{
  "vocab_size": 2048,
  "norm": "layernorm",
  "norm_place": "pre",
  "positions": "rope",
  "bias": "none",
  "tie_embeddings": false,
  "init": "uniform",
  "optimizer": "adamw",
  "weight_decay": 0.049,
  "grad_clip": 0.5,
  "warmup_steps": 220
}
Each number is 500 + 40 x the weight over its row's rms, rounded and kept within 0 to 999. Layers, rows and columns count from 0. Numbers have three digits each. The size before them is the row's rms in percent of the matrix's.

# layer 8 MLP up, 256x64, rms 0.191, rows 105-204, columns 0-63
112:498552483536470503516502431523520505395470445538502490522442551524566483463575485510572531485484514532463531571502570487451461435538509569565496505505494509526476505460430456470428519500518492
122:501490564470536465543496449470495499502496413449476433495489452507534516548462501532488513504536477514533539488437519490450498437585484510609525442552493524548551428479432514513452540532518457
093:533536467438536454615506455467464518491458505404460466582464428513516525511574504504507518467495467524520538482495536531438483496513491461575446536504499529528487461520524465510453488549578507
101:545429540453522512514566458481528521476528490501552491511451581465532570451464441501557512518557536547499403533446466456485449470535506473477526471470515510462544433470495500478425494467463455
101:494484530511492502541483528569471389487473504430532516583576525464488495518463446465507574483454484539477489521464475576408492563506507388506536524499491519499533511485493502435512511509513484
096:514527526459425514520514504549496440505464442453466487488551439526537496488624485550459487534524533447527435437487517565477485519502524475456566472465515511480565542490512539467484415475503550
109:523465552459466526531474474517436423483456486457523483516498480490473546519511488406528524489508516499481442561537453565493421540548426414521459544510485477521579502513563521482482492519567544
101:515580552451453553472474461441520519509497489472521470490538404500496543518517517511515485549508572416429480466462509526461482478513500485529527533501580496498575475512480464375516502523504452
108:600472494525500480538508474442504496475477463512488502557556501568473487580524465477516473487558571510525439484526479474486505476531555547570555476519422551439548517429493535426500476458504487
084:540552562448418558535492472467495433488473495503438526473490493470475535494573482528498520545461488500440421508503477519548492559475496417481456553496571460532534478493429520505497501526589539
089:560511500506530510587540521571472478495453429472490475522466550531470546483481484413503482505500574497393550535510515479523529477539449510497552432457514493533527439471439547486434512480497540
090:487501575499514466532573545552458466545422474430469561581468505495508530488555500446551539532507432515534423466472445510526479498491516531573529475464492491496561433532520493491470436500488478
095:495512513430482581508476517475444506461451407449440490477567448524511483521528489537585521497485523454489515444523531542502474564538470473491490489487582463589506557497478428502462554511491507
102:543481550473476555637534502477476464520478474526515544559493464513514475484466511441551518525531452464470393514562550462512528455506520509495522443484525572447513463498515498505457443461484550
108:513470472502483585548503508518569514411501480470490500486454509399543573519550480525557517531522479498489401524443505475529480563572465462499486468482544540474491439505442504527509567470488502
097:583492433478579517465511498506454482455466499482490468633535543490554519474466483520554538587518442519452489495549495477525489484506506496503480388521546550436544509497504474502473492489487480
118:583504517468507469559507498441490513534472488418487555587521521494517493492484477435559548521476461465543473529495547490525481529490465477483461430563559509516517486529499497439375514428500521
051:547469535530474534581561440502492436488467467505471514539511484485528576521508442500565566529543499414495475513500551518424502530497496466572569489452521572501531472436482482503464568498481486
096:532534529449520560486520462588466490526485488437418516467484582513486491529568471557522554462514437420419511507434478471455481460495539489484498523497555500555514490472489500504528554427532510
140:536470543459519518532565455569434492426503438468522477517490500484575504514534501501527506476551508514494475548533566504430508591584524464482522424469488553467546433455529490492450480483529523
110:498484526505519490490509421536427408491478495444455528581492463523563531458592494488548468530521498490530485464492460558470486472561490452505595488509565538502489422480531510519466494543456471
089:575455471496493453530519525446455464499423486536516508506459486450582493426475462511547494551508451446540464531566522571527447484514508521511509452509515531514532492568538473481405462440503544
084:528473559460473466461544467527493484460475517426468436478515507489547528481610479463504489563620473492493508527485486484481469507486501534495484552516493448586457528440459519563477507441524557
100:477436501416525519542518504442498482376547488483484491547542534505502559580465472416534516488458512525460470513482552521509538471543516435519450471556499485456560504533458518500551519446480485
114:527467471501465518542481506556540499532494456477507489457490515425551504556543420501453603591548551465490465542443565519516480472482443541499552486476519503498500468470462447433462533516489442
090:494449470463512504512512464512550528499464442527489473491543525483499531575571463468544493516586521514517548445424510515546453493538469537504499497469517587558476559463449440455467601464493472
101:541508550524551550462539512535538496470498451500483463520526511455471626481513474509558560457483531495472461502453540508493437499592512482464494487495523487456555493410426510467509519502420549
106:517451531530462448467553461521529505523520556524458494571548469509461514469452495482506597443533539533483535482472487527407504467525451456563495460489511522538588474452515463427482527441469535
044:563476532477473562591528459511508473449500451493492514552487462458472553527542444507536585556523518455504517440472510573466481527557473475535554478486558528563509452460498488507458524461494417
097:476488477532531512535601432402502467458511507479451488514474478511600560502511467462547455525507510505526498504487526506460535416486545554485535436530461598509496486558499483534442474516526520
090:517469513472478520553465531492567506425525535512491494486469521465498634518579473502495500513535462501472467529458468521476441499531442452505550535558517509572497511450447509557488519400551496
097:536486595567478554527511439567481511435480570555474498618506541443492480506545484507461485497531447456503518523428460526468536537523452473487507464491468541471446461471502510526504469462467541
108:518485472465562516502623536507522489473452515469492484530594515563472494471491491460513476530438538456494494491452551443405447528545487453488519474481469508550542421470471506534510542455546523
085:570506521466576451569463487522564450446525437524448526549532508462473501502409507529469501550558519522558518545495459436492475528484431481557518446524518497516481495435446553532472508511501544
107:510433488501516426549590473483418478496429499505489499541593508457530489561513512425520543507576550433496532518507536506484526546472480531513486482510468504552471434462481536498438548550495477
099:565503514479557575503471537440466517457460483527505502519487482450513479560557447533515476494517461500521493538456492519509574527566447493470588462559425547494510439400479481443486529526524503
090:602494444527522498517569538556510491537472479461399530575534500478539516569547511440478466502507454510553466503468452437437545490482474534489494444492502541464506507496447492496501458582532477
098:504458551485465579509504519529442449505441494481437565480502481478598502503538462512468470513545547503540514499438447545459552508525448541570470548511518532499530513479425497440497507419548541
078:459512430523478502533521535477552528490549493574484543458514476477472515522493460487471486492449487472492450467521601510457495532549492510610431567547533522529495489392442560506526501495538497
102:509491576510512516471520506495552482477466493509498450503542418436515476572489535513484513563508522444519511469466525442511435534531485482515543560400485482506532525411536420496449568510530438
088:526503516476505510520482523436430506500443480505526553556479502512530494531559503491528507502475487445555492445483510543385516439490509528550507489467461580571471527454577440430435455499470528
088:541480490490471581511542527495535474511459469476400519553424544471547458539518495483526534516592490479520417556497476486430523516634547464483489505460488507505536497488525494509484470502495542
086:543466501435532498532490535440482441431509408447521464564552468447496488471459498504515514488517474510520500556540427603526468524479494492580415499478480577506495527544545515484472516509521513
107:496406521450546541560494484509444430499507484500498473517492465469539569500528488498497526508523447469501449555511517613526482559525511437506525447545528526494512415421537502455515458477518563
098:457469478525521535516523473519503482434463483550453416607552470450556537496457465404475543502503481439553550488537515503465454464495468537490524430531544540545501460539491516530462469487475544
089:506458494462488577458532446459447541517542524481523528496559524446561509504535481453579503441531570466499494491481444510461485507459444491524484485548521542531570435528542385500444490485495502
091:489546504519462565532494512455491445489495558475486492618478508467514516548504495467498525479460410495457528495552497507434410462500451517530540525470471604463554482500464494480474496526487587
101:522445517491517502503515523476432456432449545534459538497581505548467578474510470542490484576536556541478445519423516543487531501476490467523430546523486510552531430501530424469510537524460455
043:520493517486446537561537470514519473471448479488447505538521480444501552499525452502539525537517497427461470459500494554464469552548486478594526436509545562533559455426471505403443516472461496
099:569459575443460573526561460446534501532501489470478516515532520519419488520550534487507465454537554485517499482553462436409491471520456510495505544458508539532511479388505529491458529465531479
117:525448484524498550483528519453476478506436501440527564538549520481452513507572465528433499512509547470497523438459497572407454563542455424540442527465543544483503494515532485476473550535494554
084:547470551460501544456515538578514484503420476387545459511587463473538571460553503519506475513507473497506454555502489489516473530554428459537449476478552465476522514520539444481529502468525538
098:498532497477439512557533507489497492560527500539492481487445540425521583467526473503588487534561475462529439513512501466465513497545472515470572515526528555469450535400456475437419524510475519
082:549476487514418526467519543441496473512509520465486473482501447533480495487467448514550541564481509523413433465447564535581453509486542473551505564518590507518531473471436462535510459445524517
104:536514506436427475566552524476526403499473477486494472587492566486435558530439518476510467500503540515557529503474553493497440480474461483489565508473511519487532530440454543519475564422461502
109:499497494447537493526541524555452515479481448508487416492493420488503505549554453440495493569493540494472506521480462473477564482519480505517506516548583526588419409452478550549465506547503530
088:557525474450504550503501478568599437482450534480518548535502546513475539583463497545443453542517534526472513473481516511495482585554434499557480474504446516503448503457509440458469520484560456
096:515474468516547593524517489500448522414499535475462477510390501533552520509455456399553491508541486442444510523497520511451533479497461539505567558453557466497510513588504522507488502514524506
106:528509515526484479502599523490422478496531437461544521467507468521494483521562437426560516497442459494468501506489476507482537550580573480523528533472518531432488461443548459474465577470555473
098:514507537400447523563514528530431421494497525468445452559532477540513499519543478500458574503466549485459484513505484506520542558548537416505472495492441532481489521549516532438453575474498461
098:459505522519497481541578510476470515479498427438477451548480527522561471517454476513535466521534479509460523560465545568444434562597431470513480471475473507436511531507499543528509540444573483
100:519470479437504528541495503505492534434474481513480509487504558409474515564510488571541481522501455491471501597461520489479419509535487487579545436479555455472555494562452461477518524437457448
111:587472485482499558482510415572540510456468513496499539486514493564540503445639468479461521458516477450497540484494535484468479535478471544571483526443497506526511504469535494508432524418496517
093:527505452389490464477519437528475511514488538528523569517509461463482519495541490430514532568494549499501475514441491481512394540561521474590487488487565496441441491478443504455521533517540467
092:510486463551539483476572425509539490501421507524365545530558508463477550544545474470479586500516540535525511458494541469488458513504461433566518547511465520527505463498435509527490485526482485
104:507521474514490512490596545520484483456460566502469491571443469534463521495593463435509498474629505520515425500502539463485540526489461491503558428560491500513486487536485444489489491523477560
102:481499527532488497520521453481503486478509501470410492506503516388483525489469516455539548527478499543465435502520477429529416505528522460552474491575513521559515498539406450558464551427515458
097:540486469525465481517522511470481478522432457433507483546517538509544562549470493453557428529556458521543529495587506542449443521571515551489442411524475479490579524502482453472499531452485482
100:585520521503545519497525425526498491485444455548424454476543476479539482493510479502490558421519542540479480519501502480501460480624554463515572484531540504540546450564531466516484479450463533
080:479423481517560427507500477499525552433428467521465506507514445520577459518495465512472546507506525548478486537438477502512509539555516533500538489475455602602526476533416502479484519452512531
113:545459477462553509606529451560508540484439508522499483572551453454593530518472511514485489553537518502435477495499478563433472557505486526513487423481541508444488444497503505463425518524508506
101:502461457429516515548515529467519494517455493456527450583459497534522548572542455470514463475536507490486569464518572426458443436493433496521463460508531575443533510456516541503495546455538520
093:561461546434511567552504512535510513555530480452451500493530430500563527504522506508448523477489535428507520450430511475521415518482446418506578512404497511506485502515459465504489550487552494
144:500504559449437565518502425502482480489493501419513559506512546496500507547531468438473562535595537476509530443455476509498483461508486454504585571471523520529504513446481502447445527447565471
129:508530504468529490523481382508458504509497514490492533565511476471506590501509421507531546585485513409470499478428550546481475597488516513496481543536514554465501515477476535450444460486457492
107:542471568529498546539529430521562497516489560363465434555509528511515493531527481522528479469510503519484522500476465500482508537471446449489538488470538495482574482546492454407426479513506445
100:552469475466551528587526506545530499525463556477446431607442537485521533523566471527483487498510476486504535473469528548426486452532478527497557496535486524540553518395484451504468483523477530
100:526498497479513521547502505568522520507443534451403411627443572496542511610518470480497465504554477503473513510468496517462510488549458459489516543506525491543527479530458490477509489525560509
053:547448510490453535568534434550505428476466531429417479512505454466503543512558491496545527506556476465501445488491498578501493496536436482619507518496470518515497474470480480446421530482489487
108:610481497560457537486552508482516551552514487465473553520527453507489510514553464456540474483443486476503458543513552436449438561528479459500565490543504519466559482439441480498502567451470546
106:521516595542469573502502491596506457507500484487457455532535455514438484487515476471471569484487551448487484467467531588486536566503530536586532452461489513520521499487448495431514446450462488
117:470546483511482537494544478551519534428435493518451550498495498481522524533557492475567481493516537489409480570478496507513520566556454518557550433443542494437486416465516504471475484412483515
097:532468489544537488591566461504473501469529517466456509499469438413486509468523471454566490494559463467385449458552548535492510482493468490510556481474498499442560537536435464510506560492504523
045:568480513475458532550546470518514434491468466455465509586450459486502529512555443453569565506577531417480480493517549519403501518548478451543484465475511514495521448448491459493501552492516506
118:513523485484472480517491370489477505421513491514497475495456568422500513462495469484538539516506540514493481529485513484510471531523418526524639483474553566477523435441515474507469504485560496
103:519586503563489513512498514545514491418431563466446498518498533484462559497465524493515518465509522464520473533495535560469515528528553531456460428433576494455515437429428463515469514508447537
098:466497537509479498506620577493490440449449532483517517518557474502448526523438446522482577514548509485471515464531464510512481500526497467588447414482541478511457523536513444507478502418523536
103:535507527467593527592542540491507469451476480530487563481535510437530469497529492479527499525475470464465422557429506487494455444527376524491565538514493501490573477520550469486479466505494499
107:518504468472488525517558501495576512493526430492442524483487472469586514517460501538578537489456413515467383526504549441498467458514469474493546466555522496552561462522452433519493519523520488
102:603522566447549519515515511523494529409505458484505478499425467487527543560503505479521448515456511534436487447549463574479475553534435464500553416491481498446516498494500472460435496485534516
092:580474564412558563490552452532488517497487492539494514498488452506466522485562501451458500487528530500452520527504595536528445513479449492504475447477553511492592500430525487513463490414455489
099:585456564512477595537509491570476512512432526480497539571510493502472470512476494567501519493561470515514468465395551479460469484513530548525507517530434493495512453410474437511479473494529464
120:517493463511558530512515529487443415461463500414514498595529538527487531530472503475491580506531472474460445456496505530448482521561534516534455543459479558518548486495412417495469530519521445
106:477531532514445565499534538481466520436444507502453488553499448528492532497474507449457468468558536535524567545397548507517490450576513431509494518448493537517586483491481432461496530447526530
112:524472510495472484516627505487544462488524510508403493510497483468565583520580508528500467495517496512556490504470479480462540440490458445538475469417522472573489528503420458463485490515532550
106:465494535436448492577520547527418475447498454513503456489559529500476496538490452471479558502487480522472476479535526507506405489534523478518535492471455531504506532381523533540489575453579544
094:523512406479577491507475417562521462452510461490466557519474450503474456522549505481491530542581497504483563543474513434478433478606558514522551480520516515536480453533523486465497506488519454
086:602518555447462506481529467490525526488556463496459507515461572511483495517527439502492468547466517403507533560506470464538503512475497560519528452503477492511528395483540467518439554545483416
117:572495490426467599501497485524427483467464521396491516547545494418508511530542538484559536477495524474450483491490476541484533458535430518470540492515585495482515500525488507434438483482486554
104:439490513529478505555508514454434507457508429493496443519471476487488547514535496428601511508566462455392441536558488537533508570541431494493491498533481525543487481562488467513464502471541484